Weights of a small transformer language model: 2 heads of 64, a variant of Muon for these matrices.
Each number is 500 + 50 x the weight over its row's rms, rounded and kept within 0 to 999. Layers, rows and columns count from 0. Numbers have three digits each. The size before them is the row's rms in percent of the matrix's.

# layer 3 attention value, 128x160, rms 0.0884, rows 43-127, columns 32-63
105:508542490592483504521470495458433460457524442468463478630410569478467513451579587565518481536474
097:474510504545535448415523486534566544433470524486496555476483469502430512502438522510609519460653
089:549497469458542416485495402395482540521481512514559367495617536499418473535620386493494521365521
098:536478546529475567484513547484482531514559569570467455504424560515546494513403462474551459434487
084:427536408485504455514547460484491491475449463508501450540444506512487427494390438515515529521525
094:415555567482508447531606403452498433438505454466562607475534505461500607434456486496468496459504
103:488518531527452549535508463491568456496558450393476563519484429456511530532439525573423473540378
096:549538530541382516552513609582663488468535445465538482542499481505508466467570512479441498465449
089:560386501461511555521514505467493497512434540527511417490519492535487538523557489478512558531533
094:497445503480394534537453448582472404520454539426448575447518534498482413523487544527557558506518
085:627597535490444503541471447438443437492460450420488539521506511519517491521483555477419436409509
094:517540519576529495387510542477519487524504512513476485578492464458535419549399473459567580537456
105:484592461519455497491491509436482540543495517513468430480512425492455483572425564487495520414508
096:506471511542447489535550560564511519549479554448427528515500481604491477459433513477492441598425
092:542450487499486566557533365479523498504494483498458601518407463558538459495550413535448509586462
095:404402458550579522528503515431471574445511476532435523529529502541586538565569545399456462504436
104:619520458446404402493440542453408510517417484450520482447484489438533600482492541477597476456490
107:519459521459498516433354552514570501463435499521454515531503505554468509503548492460481492446541
097:475430479498544532422413428446455502496572547579488505421507411545567408497414428497458500609533
100:481548556509501578584535508530511478532544464586483398501500455425459544415473529523529589524464
103:497484445526469344547522487611518485493507529502498527487492501485584553528508541476502463457512
110:492602456526525433477488502570470554463580488462485523530552515537493477496580563553488489534499
106:513454498558497509456497511542449397502540529537507499557487502514458488491503542541531421455544
105:603560583486497602525544539555495411593416493516476537553503381505522422563472476454358474469548
101:481489457563598459516468543526465617460403539518554533464564571431525460427468460518536568511609
107:541508442532481525489442558500554444504510504505463601459496568523410461543517565520498530403540
108:471500412478541371500540461414516504508451522490468474550403389518495433512515508458446400568476
109:449444464464522435513480480491505518472546553417555484514511510588565470552444545547444518533499
104:519482507425492582423459474446519448448541459532360533436500530477492473507476491424441494443465
102:533520524500390492444521483516587506471526446587446537556483594513422510524395541496510493489495
109:523416481519519497447524442455448441534462472419489442538444536563515537467457497447444524469479
112:520554455492393438473568519467477446548527571611607429484514540570526578485442421484470454529450
098:554411548458471493541568631484557527499436568640477522490524435393523498499561429536586502484519
108:446551547482525566476575525517541556578445519607485484557494608519448435558543458450399447550425
104:491508557495428502523525480483486388511422451382420508513546479543435491487520482558519513572473
111:468433565482548454425596516540469488432439499465532452511499410518440559540525480468475503449491
101:576458506482591504446537588592485514485532418507522417545545454514485500482518492508575469502496
090:500583543590502530566513449534567517552548458454489512492540478495588475606427538514413496546453
110:473552450528465572417484512536497570467529443492512486435481492556553621628487486543500501462461
104:525409434490401469485515406455546534546529491416490431581460531498540471488479428547558493548577
097:525490456435609485460512496477537464372460531486487521467520423512596546543465508499506435550519
108:616614534469407485544449568555427488494479522463497546574504453503461484470511587479525567455425
113:387458540431477435483508519456460423375404474572533487589526515566523538540503513534574523472560
092:429487493524659465498586432495411484613532537435448479458528558456521371515502499480473517578509
104:526577426544479451471405530542544455517557516557495560484498414496473522456444411558527413507513
096:480530501463462465518498443483493381548490501574413465491483560415583433479405546535425454594505
102:433499518496486427599549467538556514462544559528494508552455595512439581499474514597512511503523
109:503442538489542567432493507360513532483500461567548503558528389475477504503514539460522463560537
097:447531519527464562548555540418577554587445439531573470483497557491483518480520556478559507557592
092:549523559565551471502555492557550486497516501524453538562428513552549487475544395519473496536427
100:516504533471437480484485523567553492588457530486435540536491515527431495461478556387541555456501
110:396533548440450396444511557616534568521467569471463517502506509555481445556435506455512454536528
094:584412498488541489493453498453491470490423373437532494513524558551472527522467491548529493484553
106:511603570526547498447479501425535500478564530543418519603532504457567628466458475495484449488426
094:452518530526533488560517532501519567563519495415498400526515468455550446474418544491444483535485
099:482483482495490515538456502482456514448564518494441517543555496508485577447518531501495394390576
105:528495599566433592564416581609526596504596490509518497527458478468508610445473505525452456509470
108:562461466542385577509550500511588438447504496508540539486391500540513392465516462502515558442547
106:495610513523559479465440456550535477494475568546515523525429524517579391453530539448448514568480
106:558544430519485560458600447476438525501501430390435528516506475466545482563515533523443387416464
113:536543469561446456480495356443421501521448591465471507479518443545595507552464492497438499561575
106:541532477447513456459563529581462493588466477530509518490544538455552451470513477528537590433471
106:469482486553514504503444531447504447498460573595535512583444447590443560545435468537496471530559
106:546501521444574537435498473479512581457508538574554559559479497529497562440542421516535549470533
106:553435541535536486448483477530525552412499524490555468543497435478504495466401628517580465486483
105:571515456476424565448581501413483475440386566557509484482536503536563512537470582555507507516352
104:445466490535569482489367509528492561488538435424464591554509453525488484517531551537530492516542
103:520430447471488523502494517510538477457563555441479511457522485462537574386553571522428411444443
102:496468551471487439434443422449411529548481528499456376463482499498429344503481453516532479459540
100:546511602451414505546419516604445469452540464488526460625438480544482511464541551560480479514526
095:466478476465520464496477504488427537481420416561477399581440516531485509545506482473498571501486
100:560509535532409492519436534458442450570553433561630459545538535404483571448538496521646559435474
105:506536556606508505469491579547457435476515413576457451486478406443520514513461450545605530461532
103:488500531498544461516573534446536450452580474524473469457434548518408459545492620479607534526558
097:492492437545455576433409478461489484499561437479468510519598586529510506552514534569478527531597
110:484493508449566675507423565405552479471486559510502480412482554480506512437492492533525538462488
103:553447478502456500436505471562525522546573423460536547551520480607598513448532575425473511498458
109:372510441454430429526566549516410510520440468481407534497460477526505577439540583516493555614404
109:429476497372512483414475411502578438549518499499488430579524418483485520501472462541543435449563
111:486561418463378505495468490581534480463495551567543501566527400451530442508488494512505467531523
107:593478540480519489538510427466533457485615542604510455518513446499482552564515510562521536607415
103:550527453379577644458505523492477475477547605497471423448480474484413491501506521502470474490495
110:599462519515494539461463560473532454506370419454468615493615485482499448506436448557608591482539
117:465460600527530536401521505519471546552525511570487503596532415493574520510450536422504504387444
109:537490499475425623506542458535528428484565492430554554463568413445536583553468443445538433501452
# layer 3 attention output (transposed), 128x160, rms 0.195, rows 43-127, columns 32-63
107:573505399536459623487418456490456496481472512513353539519486500560509548478588502479507464419474
100:422495405548554538544552551531511542451523462447579540499445490511539559591560532458547477452587
091:433469532487495445540512401475474587492529574444445504538525435518442509563511378478525501403471
106:575568507529478492581618534499505531496467532538370454489529507479477444550401541490544517496492
086:437436452503499509506565489387472477531438508446537510487522551536479519425564477552530568511458
097:506511414495457512560593460488561375479496470534528522410531467470507634510549541464519423531492
108:555499516495492490541568433495564497561447437525517512472582464444585484543488544494417486582378
106:483470465554511437512530587531505473488490504543484496486453554488606570505577500485439436542456
092:502521536528494489601499570497469424479491509415531439595557546501517555455573393532485604408482
096:589602502488440442460606544542457420475516526473497529425553488531503373509498538524426556403490
095:581530495571498418482514408432453444503530492494547526545525536491529520498419544524451435444554
095:585469447562421532482526465528554538510444489523502425492473517419551386472526527483524535525470
105:541469552538500442480496592509457531540444528508544576555640436478505479448401440402466550394455
104:577432433519492503581489489501483454584481526601471422501446581525559483508539499506431407597539
092:453476441518631561520554436425471495513466373496502554500463487592578451520555428517556488577518
105:506421533523424563496433492362487462465533417477589413584506547463543548502517553435490562469541
111:559611403495440536479529566461442484578548535450527451501509481495440533549438393555563460412468
117:579512483463527496496435513386505475469444551588465500496435506538406528487516564489472536460547
097:531515528487535466575602487527633492553418590554413485506500427511524542550391526486530457550419
102:492409462507550536447476515515537402538429509599500463524546613522527594423450439527522539524464
109:581487468525453406394519488466448474461513487567484437584544507477524558557512588564492527414502
111:447412515467404506556485514491514422482550489428552533437573486480479574551571479461529529515449
100:455534542489538534565477452473504509439446483454502443412451461560481495443557464489504525482455
102:451456537563528505446535488516542540588511445560538414510523537456619530504461488471499464528608
096:565567506587456427469449515462503525486480617480389488473519458478468432505496440492497514524475
104:486496542537571478545555475489503500448491500469478507506543530511505472481539509568523403524413
102:519503509488459402526476487523459568433523556575518541517498428486530542456517510514487563420459
103:533461547440438487626544404472460519462423510478566432536491521486524587517537445500443477379464
101:436543554484519598529571529483570421463513353529540542513552510466476485447429506544496486520516
098:485490485470453505551517434479587528475504441547475478573425478572512487534507440465542511511549
115:577514486500533605489527458586424480507507449552566499540502491475437507468479474490447512479550
108:466582571564548500546553412492470530454487567484538565644407401642573549523546427521459541509475
093:416471451530497540557574441421487444477458523539511482503538504511526567498473464489488504530498
104:438506535598504466473495494405433430412552445519426553475486534497547539474547506525507503543567
108:443393410536535472612537460482458518546533478435441411534472451486468503491503450568404492479555
104:439520466458535548523547431530540477509470468629519474413566512453497539503453516464559393562406
089:483552493443494497595450427493460459493463527540469528539510467474414449502533459446548486447490
084:511533548476480584508427568384558529473531555491529490557468386587577541536442484463570448441502
107:466521532535488481478462453488569483548492516414593526399457406526504483476432464460521430500443
102:577550494440552517491423588508521455511468455588476538576478394454526521424458527496468548519482
090:397464618443482531528446492518576537524456552532494540485512494399526508409487587459363361475559
102:440522391551497504387417491566563464468571506409552434522493585533500528493515458601432549540532
096:526622458478499408508542491594474461460502524491402536511485522459507532538494535525525414425426
090:519457560462497575534515449490432462533497511478507479395566549501444483440541466550492555475480
104:510430509510516445465481419417636524506518508479520471551501536570498494537511548555346486465498
100:518528454438415463517494549464577546546590531484483454426442521472472494622513418505507511495471
092:467540352493457655500469459510543541422574493483494507559431469524515417566490509423552521542506
113:537509551452507567474537522521392448467510518449487465503515464529423503453520497486458604535459
092:572444619591491462651569534460480469500491513512427482480570524460489496571583450439468449556501
088:563563539580520581378484512551557536539547475587460514496406453552471468514471464440493473456503
099:498485478459541505514561447440484411429530487499570508500519492476552506492610498539491572367539
101:534471521429489524556526435569485489435481438586444580557481455459510526489585522530546463410622
096:543498512560510461394438513520432410564468540472502532554621396502518519468458453503489541548525
094:483454488507507571459442526544445450381521541454501517461368507522510516531438418409549522452481
092:500523563552431478488566486480518525502495414389381508495403480542578510553447401475492590512507
111:537506441587464533514484622547553510490476481439561541499370495511445458459546511537477431529440
105:540554490485526420483447479429555534434514500429543462531483461493457521585458487492521520411489
108:471510539484566509482557432398463537459598561452472477587495502520596469481565552441577455413508
108:553577485549497530541549447422453537492537558522570412445597518506400541554468442462556533486456
103:557381524489523491491543575599487478530514498455447518516443505557512498393484490473495529648462
104:523512517470557495477554503485491510528493473437572418533555532525487481552561517503575552493491
096:612540483407443538485539438561519466495485492431499475491539560518464523499514556526544574478467
097:511529507540511493547473494590423552538511458450534482510488587550520477519544546526383407584480
100:502564491504488581488540571530482479414524448547596409470487485493582502434515516502495482450472
106:471537537485553470499466442560570509525546537489518510582445532496480601424458426421523439485502
104:562546497554519420596567486484477491485548529531464459522462560529490434533491543514468525628466
097:501468524507427483451403570514525438468484466500521513558530477488457499472520491609492459534505
095:430541504506500471580493597479571522442480513602572578484424460512449454429473442499456547431519
106:516461510510601530490424464572384521513376457558445468527565489512491550550487479519504597572511
098:563476484515462511535479520625481520464511475457538528500459507492527484478530446482492499484443
092:479537458381464469549572584531501508517461477540394602483408486508502507504472516540529487531517
098:463538382523513487478491488440414468569463532382500474495550475594537402510509434412537515491435
102:491532447542421516514421422496524472421494470295570475476510545497491473413572614540514528448541
095:590496431567550543567484438464446547546444496554526515463435534533395522511493446467571411563423
092:504391545500386610521407465457417457546501509442556481402554509415449529502609496446486508519558
100:529601472554480596578587621490448470518537537493539519504409455509483506504466559471485423530432
099:555430526501506506508435518531473404564466452429509435475567415508469533547480523445558589414547
096:504507440482456456544420433443469427495478549538506520561530559525476551584499594556529435508521
105:466552533482456467602602522524514484463439488620568491486468465438537470484507511478568614491440
105:525461527521400418539470461536470569424546520524544515617544572509599529471470542441519474557522
103:586627487435420433470601460500478485491514482529422581440434448433522459574429564481511521440481
108:445634492455464457557532444517434492486501475605471485494472554480554495523391620499428487516520
099:537422415508457494525551438501509426534526522418490453573450487519483452550542492580563430570495
110:473533514481496455467465530511497521588490492520479563378562501557601489473445572534508463573577
109:497530503465458431486621560516486503436450548537485419558375483506515539465440489559425512525473
# layer 3 attention query, 128x160, rms 0.123, rows 64-127, columns 32-63
085:431433537563493472432502531477583487528520505521442488492462514501561497427439522505433479542546
080:537546470453516490478497546456536547523585540511556458410435477527502505493439519468442452449482
095:556586524472412459417531623537482440596521519450454559471523565523486505572488461582481628571498
094:520557487431394465498462557465557484487519577374480460481404487566546450523485460480568506591453
096:524567444369440571526436573454439603449583498409525503442461544522535469513544550447530558425610
105:518522530550476439454550616410506525458518450455461472526508522498527490558450442480528576523502
110:453423523539498475478523412570557525484550517440449566538538499589565555537522397530465513514417
092:378588447549541492450509462398573554472580571538516477545452472520484442465576498462533542402554
122:518523529514542500504521544574403475519504562446457563494394519501471409529491434475393464508581
111:495491495406517535547525414513445456543539519447453468541492411472519455455380487573509569459507
101:467458464569646497482519477475434575545506458459497498527534503595563421526531418511556478463519
105:456506525506387426508578528581390399490516443463504474509439483472467517425418448526488437556456
110:527525484383461450522509480557491558461462525540534506543593556482513478474479549489570506426523
109:497415565588532420459576459532480493491496555451499515503542425544498494484579414409483512540551
105:566449497493487429556560513595538457543450593543533563458491467468402530405447584464435489464521
109:494449484583513435600542455453572478418572511415484514538525591459475548434550481512440548503552
111:473509481479545555539431495464497535470532379509510424480618517390532523445483597579541473467519
108:528469468562561499580588558479531494513512480512483563480533578516546475422535482457453440559468
113:393455606432527523475486484470468556485421465479383540533607524522472453471485438440460549462527
100:528600557507520403538467513608452536444400427429505518525488530427532506565519469443497509575546
102:499553497575560453470558472474513553448541544623488421474488550579538437521616519423505433404479
110:546424500554507481530455511534484435527503469631586485551463525495499568575435416590546496569506
101:494468494508531517332512582501430540501473453583559562446434542569433433528429508491459528459580
118:549504501520518539627533531469549453491409518491466468454508476483475529480412506497499529468458
118:481466482554454467437471545425466558517516410408560578541546481552507577536463447483447445478495
113:565474513572475548487483412566489529509443600452539490518480517529597396492466545535439467577558
111:507501480424446446452500412506524476491429559463540550492490484433625513495506528479546391429384
104:466524534477486490435554414482592452410461507673527476498518500443495521546366529529580430493521
111:532449507431568503494466462544524409529415456532534448543603477449508495554542514554463526490529
101:507601514517535490460568538520446505471393460636471516511542397543510477458504439494489521498466
107:451564467621501517489469516588566490504609522508500525496508506488486549485436509531483486545479
114:471445561501509579489401427540572409352497543480504423437458512501519484455518471474441503400480
091:555493530450556572546437509463482433412561539565515501531486452430465520464491487518504401422499
078:525470499454543521519458514501500422529495514566503520580467507510522465488478555593542459499414
088:479519431485432543579497546577459447450473487466460577464515492489561472447475470480563544635465
084:488594521460543544469464551517528446438501570523489477527528475496457456450418478492462489538550
092:445528447609593445478526483526564558479614569514504514539373537542478496472528475483489579538419
086:511495436557517579460461457589484461527479497630426564542438482459528429466480635413465393509438
104:528592520578510471498418545435500489450472592529523491511403474450481484505461521514487508531567
093:472500415539453521460433458513561478493548584485581499526436464539534435517476407475515449475339
107:473511516491466536484512574453488465532457536543596506507470418531520550471500500512467468468431
103:516533542616476474535576465561573518470511380453499543500539508511545475460396531567529464333463
114:496600525403416466548566391471568528496483575501450483508395500510527576507537530607526452469543
119:438343539498499558419441508518469442519496378515427524539606566405495592448519540519473451550505
116:444531440430501443568508460524511508437476485585478509545503504517507541549605445493497549327476
110:525451406514439372451397473508515470559516541576518524428424557523417522519516543465487515454394
115:458517508524459597501485460544437526518416498494510427501563503416478499438510602476515498594588
110:549571416557565507554462522549464595488600546483480458568376509569489531525458480485465575487583
116:502454498543479547543513412398469569480515535504579526470498540521515515479643474488568491393470
107:460467517554500377376523529512508451524527555473467507475391448571492545546419508493474357584431
114:419449478482517484454470499447522448529528532565488585425405481478531438574413467436565639450465
107:598564485558432517508540532583498471525451534522450510491438449466486447428562507428490439435460
110:589419545572506488605486475565481481516512457571506581569575535468601461464434502552523376473480
118:564506482510398381404449473533457487588512493466493542569499553599494476520539498448501539586380
117:553592493452466500533583584476557506606440465584499461499532530458499499525508576490515491535455
124:521508481478457524572459487488463477486440453448486474401525451500427527577545466476548501441512
122:430468547602492514477508483506456585505563497614507584553559565473580447490422473474506519554577
110:456418497426489542527526447432485518559463492473421505491642478493529545525489550451514474514610
116:418551408515608479489497546494573582500544496511493464418470488523466464509446482448567524503463
104:499554437421488485463551477585403487420498484527383514492510361479538453516485490452562532515535
107:471466464503537478517615463381447451530455529454545397474495517483618458492435555554502576482417
101:457537495644486590452469532656474584514472581490480507528404544534565416564573495463478469537567
113:526472529452532593465627486479566493505566542626442431527495523453500553494471526457611515462621
112:514578481496543543527539474394520567516413558603570462495374476471478488511494500488500467503552
# layer 3 attention key, 128x160, rms 0.125, rows 64-127, columns 32-63
074:571539454544470561462546525495429538502502508494458491513510558592472431553552489591500552497407
079:569540513509445567605545479486530514460493505568493539494520497546522557498568547490495419518580
088:488542461530625520490534563492462535444505476493519477583428486489553481445503587535479452431465
083:525502491597497547541534451493567467477441490523510549406506517553478588583522498477456416524452
099:552466543508535506563550492519579462510468482484525529433543434483417580507460496437517445480568
102:540469500493469525496564552401488524529514566498482528475472500512424498463507463553485538467355
094:561526457474430567452517510422546518492481501490559411512457427513485539473571538567432507444374
113:554511518618519533509613500546494530517467503517488570467486517536489434517462526545308491614490
119:472435434610512464579490477497531566530487586468489539501382460517543523409470477529487565474553
108:431514505481421553434354576518489518445538466431452444549440486457501524517552546494412473545463
114:526546468516441460451443507510432460525484510471419445562595443480473519523497464420503522488520
110:546581498570550450511448517439517499520524473404520476481492406517538457505469498434515564474522
105:528511466536583518438528511474472405491455499534503477482492519406399547518476420472480413514477
113:494429508585478573501570419530466467417420524465481638560516468498465494464468469551421513428524
108:503563459472479492396437476543552478560436532421442467408480502497540456536510498489490468577514
116:492486525482487466578574602539468562462480461527476455488464418448558506445505478461559560382488
118:434418528573400516511576459556460472458476601383561423493528564536526438490506513505411482474523
103:516574481582454439483459570566531487482469463528481418523450542488517493482384563549486470475491
112:613513476566481514508390415429462462511499478490440492458542484507458552568472505458559449469456
105:544491505521507535397498500552479503448510467517473492416397551569504474489564467563456571529534
108:602535518493495557487471519534585383524479506574472488500463398551443529559488477541396452598566
107:609556543520447494407531524505535490427586533493508571506551506481575511537561463489475526448511
112:470466491554521565435481473463517517509592488510530468500493428469541445548503443446558517437675
119:544470411500502553563555561579414389492426441542546445513473460570531405513456467565536582546522
119:484542488440569456482505517485355502518482561468461497452527538506576466425522507493540604523437
114:514494455452485447311473462521450505511516431438572588531475503529494457447491502542497603501455
108:493453446512564589559466443445425496444510497455473486492341490433523485502509399512529508444572
106:505494588575573583543483555477494479510441506495460526429532522533441396575554452477505454495544
108:604415510542423641531522483501503545473533501459477542520522615568448416451526468412500505520569
104:506510567413419445465474537534574444521450536459505565494535479477488461424466498547470468408454
112:533464548451599525461467533558492491623478482477431487514504541482534492543496475485563507499458
112:397531512433485593517545351506571532495461514421441580536406434511475504458539487428569522476534
097:414509540563463544486585520570562498521406460475458493521443498503502458582558514478481539582482
087:429510473507462492450526488511444531603494524500423522519489547483483512605577461497544570514503
092:425565487476525461451434481543490472542558452468538552495513457542523532596521515523515507430485
100:465538489485464574477599482478475526500485545495499471572423517554546350491643453510529546586515
103:535495518433448611500522431481469375527457513453525532492425450488552523506510474485447427498541
107:531506548469498508488579521473446488586537617466507509513458427539512497490496494533472449606488
129:484501537559478603520618495520567467488452466459575529482515522526510491517511448466553479502522
090:440473471485512490432608450430501584462503532507458469540582537553425477414570407452448527421484
100:468570507592499441446533432505452502455567522520467428496523551494509403478549482488491506499424
107:491480498460526556522588492526451586464425469515475463509509560510657474476499507423391532387508
116:520531520491569598505513490482439510519456477569481472415456506417512481462526446449554569530531
103:533509474482435453517393501491636471493500576456500384411470503496554565478554505517545501520552
115:493488537565438560496527542519500554465459592566524558528559507529454476499486591472393437537499
114:547441516514570459478551468504529568496516558565591583470594535457551446450545466446529498512466
105:518579548523631435481520436550560523484501480514594535540542494512469506545498493482488535439428
106:456513449572544455498391528552469538493590531631504489550464580488551466535600456529466464482499
124:434516463499547561578566528461501472474553516533594548479543486469565551509462486494571468486603
105:541437485440478526477459507594497580560466559423527625477480486491510437526492498479478435456543
110:528641496546533620574440496538503521562533466403555563423427557406493582563505505533487525480464
107:400541522568548486457462471508550465555503487507495475518449404581528563466493429563529560488541
108:599489471499574464491479525523502452468481555530524497600456416515561450523567478489555530452491
117:461413474526522542498477472398499450573479445460473563601481452532529470516467464496465528424549
110:451469512492541471566507513545515517563541470584478450590527549499522543456529536537488457491502
119:530623533442443587558534554554610574518540521409565509539482549511482537541356477436485513460422
113:465412530555586480470446574465443490462520440509572569619525391493546554584492529443567517447533
114:459562494490397424592478494514461530427537533578457491574488548501454425516429430493479546475514
115:453507535491460521460497482582560478486559473530490540498415600611535478541551540473430471575503
105:412475460529445549528478469437586608502369567478525517536516531402518453522499509497409543501553
108:495427535502458551486529493552372488482436429513582510469553452496550556450485517477453451629572
104:449515488463572522407471540509529509440527555482508558480585504483483498452526585496526530573460
111:467561525497556527494466472541418662472553474522592430542445459486407503476487476440518512491509
111:386487514554549534502498539477595457510563423502556523480494606518475445460503547423583485531432
# layer 3 MLP gate, 448x160, rms 0.263, rows 0-37, columns 32-63
091:566473608449501496493527473443553475550489551466521516438455510548450499529452524497525487508550
103:464530470468608575438499523578590472512437508554574555499498547545485406446473457482398539337503
095:542523500497460454484535471502520476567564517485515396593538480522494513475440511516531477478464
078:489441513476489548527567472414513561516448492438583449498513523561420512480450435531513495471514
095:534474464459439419500515481498591443528527473484519457557498510492509629564456480457481530537554
114:531520602504581556475505508511478543446494500451446536506526535470454422501492481458496535387439
080:514478457518440527539524448526475530514439423502579520435484484553468455418538527458587559483568
111:552499602514396499494464521485463586488556452443561477534473535508426454559428532432448490434429
128:452434588461561536433500436541419565470515450526594580479495480499503467513481521472541540524443
121:513449492508534466468525539540505492476447522527444517524557469470527484465501444533550459476516
104:603486587526603483464484521543526379506468505595521467545561462540476506540413515534534544484510
105:449487489492462451463481451472494512439496599540556480420587483585397508436408475520455362405478
093:468466494506540536473347425453535519643450492575453483424549480383446497537426418525482511528551
100:612395450503517484493446504396567508613486567490576536454508405477480527413549508520544540492555
101:534372538506520493401538545481478486508398483417505496519534525535501560519471538418563493598478
094:454512499467503563460502388449471553430505515486571493579471529415490486571561476508568468464489
127:521475561490381525543438510441427507595519523401386502507543538483477535487526465506475411543459
101:486478552463504591675623457466469481503523574586499561473566506439464475512456524567510440508547
104:478435539467505526483498466529430526494493589546443535446451472511538515517487500504407558426409
104:585468445468505547457596536514469467554453502482510458483597567386480449597506524569490492425500
107:518450641400389442575441580440515503555579469478517559455439486504485547429513429472467536502544
098:465430475432488450499511472550587492564448647466550458579486546510489469558415426485500434492517
065:478545542579513452520571515522494517490526485451487539465481418497527549570427495456512488521453
089:488510569425527528472414565537541528527502452548601468550498557460504428534532484572445541429530
092:501440536515523375475471594521487509490499550632534516511549526485462505575450525468558572570621
101:598513546520418547463496528579456489530524548523518496543582525484518466516495432568588526563496
055:542608477539563543425488475513402490483533519447420505563476548432509523450418441537586537474467
097:520561463564500512649556455420515508548442462511566452472652632505523493439537511463478507492485
108:453488526549480524464576439547464529487611516539509456529474466400522559511482443523517494510501
101:464459509491440457476374444486460499424515410561465469491551468596544508517497536472600472545571
091:403502591531452511568496495386507436500434523487437565580614573460528528536466537453508587519604
111:518535601476493514564460513514470462581473446559438425440508436494378441480383555487507475561479
100:504534505423573515530557502436495458475489421469494444529460512442452457570503552556592507434476
106:445396458502372472452474570450424470559502515480507495458536511472500566467533556470413493500450
091:440472438553526542518453459458541575520463525461526512495558477553466399363465522371504486533562
091:601417405451415466594594482505557476501531518481529442506504407385555486492479487514535465575497
096:504463437464480479556477456485582558522529401455448509490583556406500491491516529539498399537494
111:450525462524501464558494431519445502427559486504527509488466466501512454507595536458427426549521
# layer 3 MLP up, 448x160, rms 0.258, rows 0-37, columns 32-63
097:505592508497592609511402448481518501462448487477567429480530568458553469517482430426483485551468
093:431536528418589476487455541546494468540521467451524486511437575575504495563435301506527437465461
095:454486560604548452579527448494489517506472623384455468426483452442411560434561487549469631504434
083:473491378514456511466494518567493488520536518466482459401436510529468570515425554466508434556399
094:502560456486593424513502396515576515435530424506456618457510540472472482488499440524489475535571
110:531540570442499492453437469480452530537475465503487526625515550535539510485397555479456469452506
109:475491451487433485428523565473480466553496542517418501566430511480594579409517563460508522499494
108:574465407517464531431483515447509469486552511453552438522419558510482594434462538522554536508533
108:395492519528433543531509481511421562528473463577526498465473552442448434511555560496501449512514
121:487466516564452498418472512521515564460558538423510494449551484478422389496488504436487520495484
116:498566579513657536506496581565489515456540493454543485544586487558516504424459534514531492489478
094:413463443466505547437448497556496475427497512518433526509493483454488462522436452467623473514454
107:509503440553599429512426537476488507595466619563434479447492415554505593437496473475577477491490
102:532559599488486541565484474560521470446619408437433585533561384527558424421482610483524491477499
103:536484575606478490355364597576494457491509464503450469530544494519461543448442473473477505491477
096:561541519466505400584528476439548448437467503503556461494440508473429510463476536483504496542527
111:563393481473483526465409548480406473506501496434479491523509517470565459572581434465423539427538
115:528621509527652454454513476490526467527519425494411491473484516535435552557408514493540478465541
083:504547491541504476494472480468512580453574471435524507495512528501522511530537480536461510462567
094:495529564431565455507527472500518536532576437450480402522506562473465513487425487563474490538564
110:476568484499381468477484560646491511476558534501516489532535566585552481478440511479513534492518
092:608516603493527507418529578571550579499507501419539501451500498498452503564552493476509521445471
085:547508466495555517479475496493497481457555475500535470520523434612494523481517625700494511570481
104:500444518568562436564433464505524528489438548426381481508457437521468514526530533467510482480523
100:516457520471438524499466461541446514452508430427424578458498555489534592514516515397583570593420
106:515505461455413586533517480475556544586532453446485510444519549540537504529544511529527443577546
109:441515519585527469397568471496452574581422456479470577550515494456521497475387467544602470586583
104:504483576445590517480481449500481517529392476474427473465441477560492489504466488535442509573497
101:520455582507465535531505525534400539549588452471467403494552585466537504468489539519464465501415
106:552467438535376419504424475519506420506484468457523501432536472458499520431466511604492535455442
098:447372508518551457550461500491413476548516496585406462501418497409461399487539474538475466516492
106:559486530535522510617439400423565488537554475590460453436493536401518479559518525541459471470475
108:507458566547477479409447552422494483476480419490490467461514541426490601484501515519574497428392
095:559495512464497479559533554544554433580525502506534468453547512517510427481444453486513470471461
103:510551613444513424434500491600441559555467553424549564507531486493468601549505472588487504487489
085:421496621573587529506485401423433516536464510486482568483479547478453458537504498505530533430398
109:565524482522456495493487422502533472443525577524450470501583549483457477565355477468563536506462
094:456447624465422502512511485556470553636441495542444478530531558542508482508478394481395424487566
# layer 3 MLP down (transposed), 448x160, rms 0.0625, rows 0-36, columns 32-63
083:483453523493501486469604509508434564553442423555471514406540473525381477542533472471464479520518
098:560458485611417538485530459548468441445572414531450598501427495448437547599550529561508530542590
093:505421553454500610513517594425468474468428492486534626434502534460398519533532431567536473471574
087:452531499563527543566465493596441507525438612474578533515454543485543572500456430475488514477551
093:503441574567542544489462457449354538490399515524553462463496514590535440496537518522581549471475
106:499529513479502425501388491524514501489488547495431594555591543546553434556462495427464525577500
099:500396499517512504541462487554436585488446471515579534499471474503468498481445451508494422489485
102:471517444480519452559471454488419514570471559470527568533455489525523484548596477523462512516510
129:481520449642505476530611456533466485453468485549402593485552529466572546439457455476492575546452
104:457624514498484513489441539527480458536512477505519472427534503415502554517416472463531485538586
097:465487565475550564469509499608459516480497483453543512484493473480560555483433534419423437538604
101:418523472516429529486504499451466447506471534566498510449516427542486485472444437562488406394485
099:487437478499462582553474472470506512605435512489439464640502481411597418584410473530457413543556
103:426556562420536579495539564515486487542501462467517455468460478472555483571510522480424496542552
099:483537485511483587444463489471512502565539601461499530510484430431444494448468405608479433504595
095:451493491594533547476475423477457472465462508484417570556496436494592413566494563430504538565460
130:456582390560459473488545440414517463451431491562485453561559522493475560467536525497655549450487
113:558452473511423550502554526543550485485536493628530452522577540446506499412588454507471481472541
096:476546501573497414490511466525540428488414532516476571399526477504513450441597535478500415433549
119:507387524553497534525418467477445399540410437503462541432512416479487582535504550517516385422476
108:596531485550572460497554448530622486455411490439477465556507554541526458461472530531574535552489
094:395522512534572436453500369540533464487443595432510427531452490523556537493456506438506428515546
090:470469419524456524428515468429462528477487495424418505636452536434550528536502511379508472465512
098:534454458442386503494588478551609453489487448448554440543546499469480476499510498566397501561574
095:446507391491478524587556460548431456527516484480567532551454530514402537475500499516462432498418
105:560485510519524453491512488470431543400522504419490509418438461476452513455597492513425509463488
103:496439505440472510511488457439536469474569596498502412446581493628486516548480509469400537532534
111:454505421515488468424526488609474537554545510482592531424527534528397490541490510510404504541496
095:465598586527529501465545454508515484485517499546423429520517474485557594485411493475557500510479
095:507485517493457555546422517490548489576474412502508381475576580449449501577538582517522514556561
098:453497461536454491546426499465434466470477437491497509501440490436492524485526579610616549545467
099:426535538541535428521443487523529429495435492452475631512462451514501657495478551446577514530445
085:494554499436544551481455503530526450431504518411512567495486505418499503360437432472545526490533
124:546493571557409442425473527579493465562426558495581511471471500574493523494435449505537504570422
098:510492551501523527495558411473550453489513466455459557547526468502530463506461493511565400490467
085:427474499522463483441593510496432566475584599590507582528455528456511479457531494439484514483494
102:481558560507478494501523468544501423526377398531467514561507419533606477502526559495429472528582